Weights of a small GPT-style language model, trained from scratch on English Wikipedia.
Architecture: rotary positions, no biases in attention or MLP.
Each number is 128 + 32 x the weight over its row's rms, rounded and kept within 0 to 255. Layers, rows and columns count from 0. Numbers have three digits each. The size before them is the row's rms in percent of the matrix's.

# layer 8 MLP down (transposed), 768x384, rms 0.115, rows 677-720, columns 336-383
102:137114127118096092121079137127074175161168131109126146167127142129150164152188144140172142095161137180127132110122151098132117116083131115098123
095:093190124145124157074115091134068086179118126148112157091179147122154162125089087123099119152149171138081111143154172160135144045138103137145046
102:092149111074098128141163095164125094185115074153201184130153154178133052124049167025075159146101130112064084103126111144108176124136182136144164
095:143120182172127145161119119205032096138113144102092087111118106102112088162137153087177152141141155111063165110187140105139095105106109192136092
104:067097121142153135104117097096138154181178102031123090150080096119144119120143143129133186147107083140135070104070143131137171082060103238095055
096:132174149121118120152111161157141129125137088139175118089127125110111168130101166120148120159116141146119164110075152103154125102165097108073135
094:076095163151124139160141135149134079095182099137138091144176113099142139116151156166097136161177059144095177137105155130167093139152107096105102
101:125147118036166089133184068076156193148127168164142113129125049129117174095126097117172210116107169118189160142176071153133139156148101147132099
100:113125154150159122143108129156168137095098083142118081122125117129195109186178136136098143166141164092094150119148181152123138113165127138128120
101:188096154130161069137152146191121127148137138141123123102127176090096134175161220086166147163098100132136094177132111112214141148125133111100124
095:186092145178153115140137156077139113162110143130179100139074122079147066120074105100128130164139144086090093199124103079146103166136141121127138
095:133117148119169086200103069040189150113139164159180097125082082097164096148184103153129173177118149143143089173099139104167124163163161109149116
101:137165138089167126092147116104114145127132158139149111121122160155100123124180114136066109102085146061127081091145121180094141136103128123112140
097:130175162104134132128166160138068128133136109168047130104137141124227112141064158081106052129158139151142090170086133194102164117116111166130117
098:107116100109127164110110152125147186154197148110166118203162136193125140177122148113134145088108128145148111111177164113122128133134124123126107
090:113072149139108151157088127151179129172180101169141183125139158104165151148215119098150096152114091208185142076129130073152218153111160088137181
096:159107105082141115100149148072119184073132083107124109096083133151114054150060149129165125071210098096147137137155103084158143144153163161127051
103:166142115166150112158049142121133128140153090126124123058108163200085156058162137145112125019115171148084165200167149102101116151153108125141134
105:148124159123138093111064136143132077108191093117125066147133092075149141058113140082183180127117119160123169211159163100087140162166175125143179
092:120138132141123128143200098132128135143113112110096119177159111185102119127141153144126128162141115141150100134164050088145131148117147127100106
097:143156153163160147191111113205155109165132151156074105188165115138122144127111109148139124077132141133088126128092105144056072163133123138131117
097:076164219122114167128128134130169162132164107154102130117100130111119079161100131158108151159131091141172112164131077155107133124146138116144104
101:099138127072109131178121093159067117131106138131113156149162139130109124141179113132156109152147127129134143126186123113110154069127168079073158
098:092136143128084127103133100149045148138083104089111093112140125187123101039103178152096125103125100134154133152159070199168133126132108117144106
102:155144106090164153089113128156138119157080122158159104155131121142136163112109096192133113102109112155166114109144147088086096139117099224094118
100:099173117149158115143101086127110154088088116138189105156116139143152185094158123092084149073183126138206121130147169110145104129115107174158128
098:110107079083107108065141141142149199166095122118156144119082133082129089147124141128139174197139131058124157158122149086133139137114099156074178
107:117156103099172114192128143145117154207098134082162114116142191096055100119143062106134138121144155073142213102125171118123108173197082134140144
104:133096179131115118133087133130138095103141104166129135163133100175116132125120103133154136055126131164135112168089123123178104133126121121126099
096:125151160131134093142116105160118117122116084148152077115147151132153107175125132124146137155142113145108116163111088198160108183138092138138145
104:156156154092107125107101121149123078102123071102161186109126107156119068123088185071107132135050177094111125177122101145178125142100111152103122
101:118181121098142068081119082123163118140151165125087096135113168130076090141136117141178123171166077146167175047144119141096206092164169130149090
103:166154092119108133092031119113135111166118111143141155130172107135107102070151119127116094165106148138072131133121132090130162115161115140124157
101:061150123083108169156117133099161166107182187079084118079180102133191166173110099100158171134133175121118120145131107157137155126152121149105163
101:107141112178079131105117094163159078120106115073131139123146152094128145127128131100080116152099103131109161119171175110118107172088136095142196
104:143124136130085115072085187068158073142149119157140161122137195138123102099115118115145142111120149119134115091160170114165155109143034109163085
096:106108093131144110199166143168138143118127076113093147133136138056130071118095158083119109125085133111079141130078122139176140114122134099160110
105:201199112154104066119118150089127114123122153169066118115129093120152100098185178173160141109186127144116092150093118123136136150123114149121167
093:142194062089094144093151235160119149156106091104194147165122134156144138049108138150125121080158129177113141141071098150128153121123157062169164
098:165116172101116157140062167091089126087099099115163143144134088112171109128138164131159129114154182166138123177145106094170111134115095075149164
101:089107141103110152186134109159150093122125148118109156123101133083142171169104138163137157095181179141056134082064146100138155177126179118135119
102:129115103137134177144119174144120108108126107143120119148132195086075057063114134118108083137161131056177099132116139121152121081082106150095112
094:131155161139120102107128164244147112161136155104078070172107129108106091132187076140119087126139147129129107100102119166106138130169141135083073
091:187136129071117147148097157140140124123147121180165208119073112122132124157148137081091081145137139118153127092172076130120131140126191164156098
# layer 8 MLP gate, 768x384, rms 0.114, rows 678-721, columns 336-383
096:195131141121103102177113150109150097137107121071099112131158130156069132124142095109190127089123196104188134147144140086146135134206150125171105
103:108163087145114140152074090140082110127088121109133077153146134112141184110148138064112229157113094104152171076138166151167137137117160102132119
096:119107171128054088111096106138118187116096126109135165154159145096074102145166111109205117094096187170145161194111109133135114093167153178103086
101:120149180084160064129119182128136095132176088057103140150120095135135125082158157157172088073091151092214090118101142125153143144102047117174157
098:137114106158077116116160196139146141095106032129119091162126138126060140141123125141147119141105087075132132138082149148172137096071186101163113
089:172126105169107109061115108143173136134111157133140104150096098123175105137173128138148060161119150139172134082112187102149112111067111141025134
098:110157154135138073126113164117143213115106123131094107150132141149127132157084151093118138105104140154117131140081148074109124149121107160147189
094:096114130078147110114143045162146146134094084085188135168145081132160166131118124130135167106113099171175144122137116143092094095166129172098109
105:101099128122104082132176132076122158108154145106112170158170131165131092136157130127117156139133117107098166092090153113112133101135109129093091
099:160136051120148114155160136124164111122119127205130159152138115156179075131107122096148087142109137228099099120155183153099168130123073096155092
097:108161105153111167135158102114158179170109171096112117126168156118155099131169159145086187106127146131132172156109175072109161102219131091143137
103:154107150163125105145125105130049161141130061152146180168133165109186142077122162095106073113127180148114135154148114138110179160160090109138068
100:092131122065091090135139103121165151166129074172108092139139130131074078086118099174151059117155137176118071189109137105106068129104098123091164
101:149127165070115120103119127156075157106130088098122080187180061131125065141089109110104146157188105146111124087139151122143100052128146103085166
087:147118179216104158118100112173080163095060075119167098149159053094158144102096170099147151137141136104109146153131126152121172185102135132166116
104:063096104084124133114121170104179129107104149117139193134150107171158174091127141114209148081163146101145098076060133155160124098128097129112152
102:115149072091090179130125120102115138061105130157126114153181078183140091132133148147092138156137107178100138157147164196115101151100084146145143
104:141124182090092151103167131082120077127148109121145140111104091157148122177084135115091160093098162178068108111190082125117202117115151133089133
094:114115149120130161099175104175078075113130169141136098133112141145106127148069064077132134150142095138165163113133128153075164168105127119181057
101:169109131135157094126125123148099065074108078186102150117117099161162109134147091176088159116130127160148084134133156167171195163076160134165088
102:133153029144136153132124135167165173099119084174088177121127096155107087078111143144093131153179131161072145115150160103104068132155159064144154
103:072051120150127085118106089115102124121160132070127166133091209127090109087132156122132171190104134151108101115095205165137130162075163103152192
100:135077063104171117133097079134162161112126152173090158139109102121131137109118129098169131144082144148132125087110104187097108145129115126131154
102:153158106120117110150146175135103117061075139152097150104165117129096113148135117166152099094113141062097106111135123161087101148132116107125179
102:108089181084125129103148094055181173088174127098129109161197117080159105092127079122159135075135134157122056093115143152125127105122126205169117
099:071165108094145108161139132100120111163108196124124116069081096120132166127103128100149113141072156203113158172132140153133101139150183079147078
107:166092109189108104154165129135113108141143110144077186162156132156190119131153077077113151089128138165153139144186153142149120124084071113140120
102:148121179124103111159099144135116208148121088179093175161106144148114102147070174125140144148125104110088111094112144130154166099125104146140137
098:154125098075077136105214159100164102137123121137151134147101132149116190030104096127124132176095125156105113111101144113099104149133134098179085
103:121102136128104170075091141092117111101144120111126139128146163144106160142112132058116083119200088069125160125097174087112147158112098128135128
102:146176144116145147090169146153101087188125134160133096125124130157188147121166197133135130103110130133165106101126082171056187120069117200160128
106:104126111166194140148130116187192173091156165141168187102102174152125190147111102116120110186165134164166122120121113170125103153125136072121122
101:127149093124158121105162157095119123146120166094130130133196141092157148149114109084128166115171160128091069076147114134131146135129104100094103
103:129126067217222157130100131104124134082177173158120075079199144130106124175134112142090151128139167141079186130093161146139145122077153078119157
106:128110149159187140096184081196122125097142124207125094117142126142070057159162121166140104191136188082149130160137144105126092104095072178087136
095:083170148104124156040125089101129132077108135089157114119147167169153134102105091145143126156070128154180159164103152112092144077129236144171139
105:143115143147116162172137140096133129145138138139135094134118177155095106159157152146145149154049125149185170060152112076115159163080087161136135
097:147106124075181073083151158148153215132098110114164110095113167110160156136167109131110126125117111121136134083111130173117083189144138158099162
095:157138094134206200133136119144128141136111158133121125147130113123185162102085094167101115116116073076177143148151150087122089153127146137148100
100:108114200102165170047116065177173099171154132168100100166167132114123123107111122096098192098164108156136160171125067092108138128085150078175127
105:086118137157107101092147107120148114117132089210153224191153142162169094143099130158131150147160177106113103124117066095169143143109108183125131
101:118126101137135190109104141100126185172064059175191083119101109133121110078148152169084057107096093179066063113107155119119140083053140122093095
079:166146130117114146106143126133145140139150114146153142124175109148151114149156140102115103151124170138096124133165161123155122178113185046172113
103:114149108090088121101062070125121140121136139126124088151120107167059096133095080171174077107204111172158149092090072103128169105135121134069112
# layer 8 MLP up, 768x384, rms 0.12, rows 678-721, columns 336-383
095:127073095036134096104108102174098147139133158206122173113185130112149149042138118135144201101159161144112069089072119138149058097126158096153119
101:094148143179145163153145124118131160206174115093066056116099163124097085128169131183118096157105099094117152138082113149150143111131096098139155
098:129128116187120166118118140082179141120141072119176138129114147150150082146060127107112140105096088089127133138119232076142117129179065165144136
099:154129135116156132151105140097174140127112166121053111129080101150157101093170116095166148171061153103175158086109107154093174135139112067157156
095:130110071132125110160104135152134138133134201099101134142077137158145114114084167099136112106111150132143141129079119105124130113146144196098153
095:141126131161165114119151124164158089123071156131120120129140125061161117104120147134111129116157189136052166103184123110099141125089147151122074
100:158170161080179114108091117122130088148163082087095088078133139083132146177164157144123124146100121109121134196082146128119147117129085113132154
095:105090169134139060158142119148097158107129069148162107086156124175136100147150179120123113113134126129180230135164111132131147127128121134158165
106:160142146096124133073093154170115126132135097124153119119065154095139132109138125108146084096170087135170133109144145117128154173078078117162157
091:121102126162093124149105148128074101109152114157125175138077094149118177133117185117150187155143189076111152082161101134079094153127165039139083
097:115133092099148133159117148105155108187147187099103102117108071113187108096167176116170177079148190101116147099069165107062101129165192076135143
103:102148137103091089152127126146146095141100131122187106084118108135085082103153061149205113137166083082144135108099044114099105105100165145142064
097:097114099109196121106151176191136115152149176124079136146148136166065088063177086047140078155152119129157107180117106135094134118073160110105145
100:146144079097127118169111153137157153119162141113121167164111153125112130149188157151094122036166137144136058076134089107182145143150127089117098
093:120132153104136092162138136101150185121116135126139183095093179204129132139181092113123172099161079126097099118157119136117136130151101126099169
105:109121130141087130132097160212078092141060185131131135109125156160101153101121095045078110112102178128108098112099128102146169118124102135144101
101:063121104114094166100127133096115171113106066182153079106151160060114155137077168089134088111162166152119155196162146160167143101129171174112158
104:124135178125107133133126116051165082083179130131094130167139198122157105076095123199168132073085164149183090170164136098119113156172056082139161
095:119127150154145115079076192147159087182222170111159055107088138059171126094164154158128154151096102167121079126137105115083105124156109118118103
097:120142173083069110104095149137152141151146093140171154108127145147115126050123133094154113131092180089191187079101123153134105126105103117094090
100:087128104181100099130137091095146107167099155129122157129096091131157069142145195110131133118112158083191119087133124173175152121130188153149119
105:148146189118087138167140136132081115162090170125118140077101148154119126102131092162184116128138126174200152138121109140176079166099132088108124
097:081210137172136061130106104178148130109124170158107125179122121077189164088166105085134177169092160080145137120122142116103154102151128156160148
101:145134081137137111149173143168096148159130107150083121123109160179117137156152138163111133086137145101177114140128132116102133083133141106100154
102:172090150124089155110120163143120109092104143110097139141097191142119096094177202178091104112094129162082142164135118171134168123138114197083204
101:175143143171112128129123122148142072149110135136076063144132088138126130125183130145124125157116129120119173107103160107147199149113108154119085
109:132171094144078158170073097111170137065126151145119097100141144141075199145151150070104123143136157099160075180142074114100106129159103133128136
106:104121142190090207199151153127140180122124198164142129135173098154158143160121166086139105105170077130093125156116113152115135143159120160159138
096:103095148078123141106166084167115092156148160137164078085134096125097152131097158112065143129066153151181133121111102094070119099153172184061154
106:119089124110214171148078133100117074154143129098104143166087168175100124079124172074107144169060058112142161156085152103149160076094107111109123
101:058128131160097075110120124100113106067127144079125090141138149160175168160146110159186096174100112143122145239132134101158194172165126026102107
102:155135100179123080119133124128118088182178165139182123136129101115112142074113090165124124145113093119109134145102076135179141123135143085131183
099:115160148134086128144132174130156115118136126152118125188112132138097102140109127119061140140133129115142061098129120145178214104133152125135111
097:144101124192169081095138141072180110119144105125087110118128097124133114129128164113092086192102137159059150127088124148122031140167104132153132
107:122108142112166119112111134136086078117116107144069114134124072120163136144142086123150134134105104095113123191149100146156088107138164151098087
093:128116084130136156174182162063112110108112170079125191080111125110133096096151115149135161144171138166162137076200083090153168075109106112084149
103:135134121114162101173171137120171128093111098087097137159093154161146084099156131169169139112151118151154159125139131104127085108117113096057129
098:109114072123118118151138162132118195132052149123150161076162160121102141180176096148126160064128138114132107109123133136138143167177130138168091
091:125191172158123101126124090065140139178128126183114115103097163171092122124139176117111154056137161082142179134152151136185077126175113148077174
100:179115210115140159137169087120124147136131194160096140150128123147136112110114115088127141099105110130132120143150164158166137124145113131117156
103:141193126127160167104094095137096112126133124180114067103117134093126180122162129123079123153138160126180139116169164065140194112147165125162104
099:081106178077122134076149129115181155119114169088117104102136105141144150149163147092126182164118140173080142176139111168086162136116144115174078
096:149111125114117170150119123139126169149097127135128221115120137096094126131139138133137088132113113112137084113163069120123144125072157119167069
098:121108140161133099095088145110115065120105127088119063134144114128091144147163130127082180157146171102109091165212098164124161113145103187120125